config.yaml
n_layer: 11
d_model: 64
n_head: 2
n_kv_head: 2
head_dim: 32
d_mlp: 256
vocab_size: 890
activation: "gelu"
norm: "layernorm"
norm_place: "pre"
norm_eps: 1e-06
positions: "learned"
qk_norm: false
attn_scale: 0.177
bias: "none"
tie_embeddings: true
parallel_block: false
extras: ["capped logits"]
init: "normal"
init_std_qkv: 0.0255
init_std_o: 0.0255
init_std_up: 0.0255
init_std_down: 0.0255
optimizer: "soap_variant"
lr: 0.0082
lr_mult_o: 1.46
beta1: 0.95
beta2: 0.99
lr_head: 0.0183
grad_clip: 0.5
warmup_steps: 200
schedule: "wsd"
decay_fraction: 1.0
decay_shape: "linear"
final_lr_fraction: 0.0
batch_tokens: 32768
seq_len: 384
doc_mask: true
train_tokens: 118100000
steps: 3605
dataset: "wikipedia_en"
Each number is 128 + 24 x the weight over its row's rms, rounded and kept within 0 to 255. Layers, rows and columns count from 0. The size above them is the row's rms in percent of the matrix's.

# layer 2 attention query, 64x64, rms 0.14, rows 0-31, columns 0-31
size [106  89 126 129 137  75  84  87  64 113  96 136 101 100 175 107  98  86  80  76 100 125 128  88  77 121 125 125  76 156  91 117]
[[ 83 153 141 151 134 117 109 118 125 119 144 138 110 112 104 107 102 161  99 147  99 139 131 159 132 167 160 111 156 106 128 138]
 [108  90 122 105  99 160 137 133 100 164 114 162 111 114 168 101 123 141 122 129 113 101 128 109  96 184 107 125 131 121 151 129]
 [166 172 147 119 148 118 142 131 101 153 113  95 122 149  96 118 150 104 142 130 130 129 115 158 142 109 110 165 114 120 131 147]
 [149 174 126 126 124 125 133  78 137 119 115 115 133 149 130 125 133  90 153  76 169 121 132 111 159 127 123 123  44 120  97 127]
 [ 88 128 114 147 127 153 121 129 133 118 170 161 138 108 175 134  85 149 127 131 114 123 115 127 107 138 118  90 113 105 171  98]
 [116 147 156  77 133 132  66 125 102 138 120 133 128  88 153  92 181 141 156 135 143  80 126 132 114 147 125 135 179 108 108 104]
 [166 117 136 133 154 169 122 113 128 134 112 133 123 135  95 138 159  93 148 118 151 143 129 139 149 107 137 138 122 153 130 125]
 [125 138 113 142 133  90 128 183 143  95  95 103 144 174 144 144 137 122 122  95 134 177 129 164 156  86  94 152 100 151 129 148]
 [134 188 167 101  85 128 114 117 112 104 118 111 144 152 125 105 170 146 106 126 135 136 144 108 127 145 154  90 175 151 126 102]
 [108  97 107 148 114 176  99 153 176  92 137 157 140 122 145 122 101 119 106 115 175 143 135 125 104 153 143 106 134 106 122 100]
 [131 116  86 147 122 158 131 121  95 137 143 119  94 135 120 156 111 126 134 179  92 102 143  88  99 178 117 112 182 139 116 120]
 [107  98 139 121 131 118 102 201 124 115 152 139 133 139 130 123 125 148 115 151 130 170 139 124 121 112 161 162 194 169 102 120]
 [125 108 105 101 115 149  99 139 100 145 129 116 107 108 131 136 134 125 146 174 117  91 142 134 109 178 127 113 199  95  91 121]
 [141 151 143 133  95 150 102 132 116 119 161 146 128 125 207 118 103 148 137  94 155 115 113 110 147 126 107 164 110  92 109  95]
 [165 159 140 125 108 130 142 101 174 134 117 116 172 150 162 114 114 107 123  69 141 127 102 128 156 108  93 134  49 108 144 123]
 [114 106 115 142 155 121 142 158 113 140 134 159 100 106 156 122 151 108 118 122 128 139 136 115 146  98 147 160 211 163 125 145]
 [143 129 138  95 127 117 109 148 100 128 120 149 167 138 113  99 128 103 135 111 156 153 141 162 136  87 112 189  98 139 105 161]
 [145 158 108 182 155 118 135  86 132 118 123 125 122 171 119 116 125  96 139 111 126 140  98 116 162 124 128 131 145 151  99 132]
 [110  96 140 126  96 150  79 163 152 129 129 141 124 136 127  75  80 138 122 165 126 105 129 133 102 135 115 146 138 121  47 159]
 [159 140 117 148 137 120 174  72 126 136 148 109  93 106 133 136 114  73 154 120 119 135 124 133 126 118 120 123  89 125 148 154]
 [145 133 177  81 124 143 130 179  97 127 184 130 128 112 117 117 141  96 129 131 113 127 132 139 115 102 164 135 141 119  86 149]
 [ 84 119 129 127 142 176 111 119 101 153 139 100 125 109 133 137 112 143 164 166 114  97 153 122 100 189  92  93 162 112 154 102]
 [112 163 139 124  98 149  95 108 149 138 100 104 139 144 156 128 124 139 145 114 118  92 131 106 120 172  82  87  88 103 155 124]
 [ 99 112 126 140 121 125 114 104 167 121 127 171 120 121 124 146 112  88 144 104 132 102 119  92 119 131  89 109 129 116 152 125]
 [154  78 129 140 110 126 139 127 147 141 137 123 160 124 128 104  98  67 140  97 142 113 120  93 125  98  73 157 120 114 119 144]
 [155 107 130  94 128 109 153 147 106 137 144 111  81 128 112 121 162 122 114 130 145 145 120 167 127 101 179 163 104 141 116 136]
 [ 75 128 144 145 140 158 102  82 137 107 139 127 121 118 138 128  88 153 136 107 114 116 130 125 139 161  95 106 158 111 152 120]
 [126 122 128  99 115  88 122 195 108 130 135 127 127 162  95 123 136 150 116 143 117 157 120 152 110  90 161 155 131 148 119 127]
 [125 129 154 113 109 158 146 105 163 134 129 160 126 169 132 116 116 130 126 105 124 114 122  93 112 162  88 132  77 134 187 119]
 [119  72 135 124 156 151 108 153 129 128 131 132 118 103 136 131 123 153 132 197 113 115 125 135 108 156 108 137 196 116 117 110]
 [133  99 119 125 108 110 167 196 128 146 129 133 140 114 154  99 106 108 125 121 145 176 134 134 124  95 123 173  82 137 114 169]
 [119 123 125 175 111 132 144  80 141 110 138 138 143 147 179 126 126  90 129  97 134 133 120  72 155 128  67 116  94 119 137 128]]
# layer 2 attention key, 64x64, rms 0.12, rows 0-31, columns 0-31
size [111 101 114 111 122  92  89  91  92  87  86 101  81  97 181  91  88  91  76  88  77 104 114  90 101 111 142 120  76 139  85 118]
[[144  89  80 116 120 107 156 107 101 143 124 103 116 123 110 176 158  81 120 105  70 148 102 126 117  86  82 134 129 118 169 146]
 [118 139 160 153 158 128 104 156 189 125 114 115 202 130 140 172 137 115 100 123 169 104 133 126 152 127 134  95 145 127 109 130]
 [159 102  90 125 146 147 149 113 145 129 148 165 138 120 123 103  97  89 120 100 139 163 109 132 114 102 152 113  58 151 129 109]
 [109 125 107 121 141 159  88 124 136 124 154 143 153 104 153 119  93 158 151 155 175 139 145 134  89 154 153  96  80  95 113 111]
 [ 93 101 118 110 127 106 125 113 118  83 108  82 139 118 112 110 133 111 111 141  84  88 141 152 159 149 121 111 165 100 109 157]
 [138 151 111 158 114 133 173 178 128 157 180 146 162 145 144 157  76 131 130 143 132 172 124 135 129 113 141 159 137 140 172 134]
 [123 116 146 125 128 135 135 109 126 152 144 149 127 114  95 109 123 151 158 122 166 164 124 162 147 138 189 125  95 102 114 129]
 [128 116  90 150  97 113 116 146  99 115 119 144  85 138 109 110 134 153 124  84 150 114 116  84  98 144 138  83 121 147  75  78]
 [138 127 141 177 126 150 154 122 120 138 175 165 115 156 161 146 125 108 161 160 124 140 120 129 110 140  81 160 141 147 120 170]
 [ 85 131 177 132 142 140 116 159 135 113 148 137 110 144 139 158 130 155 126 156  98 110 168 171 170 157 123 122 157 140  82 139]
 [ 98 141 157 143 157  89 152  84 138 118  52 102 127 121  98 101 161 129 118 133  86 153 130 104 108 161 111 127 163 123 142 140]
 [164 122 150 117  95  93 134 114 141 113 124 109 128 125 122 132 169  87 133  83 111 120 114 117 145  80 102 140  96 121 116 133]
 [119 160 149 121 148 104 188 109 132 161 114 119 144 106  94 151 107 136  90 146 104 143  99 162 130 131 116 168 154 135 178 167]
 [101 121 113 115 118 164 113 134 118 133 127  98 116 134 126 102 115 160 132 169 114 109 152  99  71 162 135  75 172 149 129 114]
 [116 119  95 127 126 166 120 126  79 126 144 130  67 119 133 112 126 145 145 142 120  95 133  94  87 172 135  76 151 126 130  85]
 [163 141 112 119 110 125 173 177 149 132 103 130 144 182  60 133 129 131  94 121 130 157 110 111 120 153 146 121  93 117 159 122]
 [125 159  64 124 142 124 133 194 115 107 143 128 120 143 119 132 105 129 143 113 136 125 107  79 112 131 139  93 108 129 159 115]
 [138 147 156  71 123 148 136 149 120 111 113 155 154 127 102 141 137 130 138 169 149 166 133 162  98 158 140 137 112 145 126 100]
 [112 164 137 135 115  84 125 111 160 168 115 132 120 147 114 153 134 102 132 121 110 185 106 150 113  91  94 149 132 150 136 121]
 [138 109 144 130 121 122 146  88 144 113 160 149  85 115 160 123 147 129 137 146 116 116 134 121 135 120 144  71 104 117 106 101]
 [137 132  91 114 101  90 139 133 103 133  56 156 117 127 115 132 121 111 130 103 126 141 123 113 130 133 117 148  85 118 162  96]
 [135 125 127 148 165 105 174 130 148 128 160 143 143  76 139 113 113 156 101 162 106 158 119 182 165 127 188 150 148 103 116 157]
 [133  94 102 160 136 145 164 105 118  77 138 145  91 100 146 148 117 149 111 133 115 104 144  84 107 157 118 113 182 113 119  90]
 [103  98  99 151 134 137 121 119 130 154 158 123 102 141 118 153 129 129 154 124 107 112 121 132  88 122 144 123 157 110 139 106]
 [114 194 130 123 106 141 114 112 138 176 119 150 114 138 100 161 126 135 131 155 141 136 158 166 104 146 154 125 113 180 149 105]
 [113 150 161 139  95 149 113 153 138 114 141 132 175 153 159  91 115 138 118 112 171 148 125 108 128  92 146 117  88 123  84 113]
 [124  89 122 122 111 117 159 121  93 142 111 126  85  86 127 135 138 143 122 147  70 108 130 112 114 124 135 114 138 102 129  99]
 [133 143 131 138 159 108 144 110 119 113 115 115 116 136 114 109 145  76 125  71 143 117 141 111 146 108 108 164 109 151 124 177]
 [118 149 106 157 165 166 114 149 149 104 155 111 175 125 180 156 128 125 133 160 125 175 132 125 145 131 136 126 130 120 110  96]
 [168 171 119 102 115 108 160 132  87 122 148  91 134 129 124 124 160 121 116 110  86 164 148 174 185  89 156 161 142 141 142 156]
 [117 112 115 117  95 111  84 140 197 166  88 115 150 145 107 111 109 128  94 109 181 103 124 134 122  97 149  81 102 122 111 114]
 [135 148  91 134 135 124 148 131  98 114 117 129  86 139 119 142 135 140 137 157 110 109 151 130 107 192 136  85 129 142 128 140]]
# layer 2 attention value, 64x64, rms 0.179, rows 0-14, columns 0-31
size [112  99 102 103 124 102 100  99 111 124  92 102 112 109 119]
[[116 125 152 114 144 103 162 118 109 179 141 124 146 150 145 141 145 116 190 131 138 111 144 101 173 118 138 115 109 148 145 100]
 [141 159 158  78 119 126 116 130 161 101 113 142  74 131 134 123 129 108 179 152 104 150 172 123 109 149 137 110 145 133 155 100]
 [ 76 136 162 112 132 125 116 110 120 123 129 115 134  89 141 156 114 123 127 146 134 134 139  94 122 160  95 101 108 171 154 104]
 [102 143 106 113 163 124 162 137 133 132  91 126  89  81 100 127 121 100 148 106  77 120 116 146 134 140 166 146 140 119 144 120]
 [143  96  96 112 160 149 127 163 106 132 147 157 137 169 145 129 143  99 151 131 117  77 164 134 154 163 128 140 163  97 127 115]
 [119 133 163 118 111 114 102 117 114 148 112 147 143 121 118 124 138 137 101  77 104 167  98 126  96 140 126 153 154 150 137 118]
 [ 87 136  87 153 143 117 167 124 129  75 146 127 111 117 180 115 108 121 145  70  98 133 133 136 137 174  88 142 126 137 117 114]
 [121 138 157 104 134 147 155 177 109 140 125 106 132 102 130 146 136 151  87  99 117 116 106 166  97 122 118 143  77 138 192 122]
 [100 114 119  79  66 168 113 164 125 157 128 146 144 151 137 140  96 142 164 111  96 153 140 156 100 107 129 132 121 159 175 116]
 [155 101 113 137  79 139 170 114 143 115  85 115 146 127 137  59 141 154  89 133 139 124 163 150 101 119 148 117 134  82 147 152]
 [122  79 140 158 145  94 133 139 150 180 101 127 123 129  85 150 128 134 116 168 118  77 173 146  86 125 111 101 127 154 124 139]
 [109 105 169 107 113 100 175 112 137 123 112 138  78 103 130 112 161 123 153  93 118 122 161 163 156 137 151 122 135 163 147 104]
 [118 158 150  97 123  91 114 117 136 131 130 159  81 131  94 121 135 125 117 135 128 142  97 171 120  89 157 148 108 109 115 167]
 [128 112  69 123 170 131 144 158 148 109 122 127 122 153 123 181 101 137 106  94 146 118 111 119 119 148 173 124 154  73 133 107]
 [117 119 105 159 148 163 123 108  72 126 110 127 128 102  67 111 134 163 134 120 119 110 102 130 100 126 140 164 107 115 171 135]]
# layer 2 attention output (transposed), 64x64, rms 0.256, rows 0-13, columns 0-31
size [122 109 118  99 154 113  95 105 120 140  97 117 110 103]
[[129  79  84 149 107 125 128 134 179 146 110 176 140 111 130 136 120 180  82 156 127 152 114 143 129 127 107 147 103 105 163 140]
 [ 67 125 127 159 139  79 151 119 124 139 121 124 117 152 106 159 104 146 103  69 120 143 108 121 132 143 127 130 136 132 164 119]
 [153  98 113 125 143 115 109 109 124 123 148 129 127 137 113 104 148 155  84 145 154 100 126 148 150  79 196 130 151 128 117 146]
 [115 117 157 110 129 148 108 119 130  81 162  90 159 156 153 104 137 178 130 112 142 152 143 130 147 111 146 118 157  94 151  97]
 [109 140 175 138 111 126 166 101 165 131 146 131 111 142 161 133 100 139 114 138 111 180 104 130 110 123 116 117  83 158 163 123]
 [174 120 146 123 150 165  86 109 116 141 129 107 166 166  70 127 149 144 152 153 171  82 146 154 168 122 148 116 133 130 102 131]
 [174  84  95 140 148 135  87  96  93 168 114 132 127 132 104 118 152 170 129 154 137 114 126 134 143 127 132 164 169 127 101 151]
 [123  94 132 121 114 100  67 118 128 189 105 135 102 169 106 135 132 115 130 142 140 121 160  99 121 132 130 136 153 135  96 151]
 [160 159 102 169 145 112 137  83 135 125 153 114 120 153 100 149 150 113 127 119 151 148 118  79 140 110 138  88 110 112 116 133]
 [117 159 109 170 149 119 126 145 115 117 141 124 119 150 109 171 119  52 164 130 118 134 141  98 139 157  96 127 124 166  88 146]
 [127 140 160 130 117 128 151 129 116 118 185 131 142  85 192 115 121 126 132 126 139 125 102  85 154  63 152 120 109 151 118 131]
 [121 101  82 163 139 161 107 131 114 130 156 142 176 138 131 143 119 160 118 128 115 165 126  82 139 109 113 131 151 110 161 103]
 [124 192 143 113 116 117 157 117 102 136 108  91 131 124 147 137 157 129 166 125 128 142 150 102 133 159 129  99 111 115 175  83]
 [127 179 150 123  99 121 127 112 151 137 136 121 100 130 172 129 145 139 131 130 114 144 109 189 141 127  92 157  92 146 106 110]]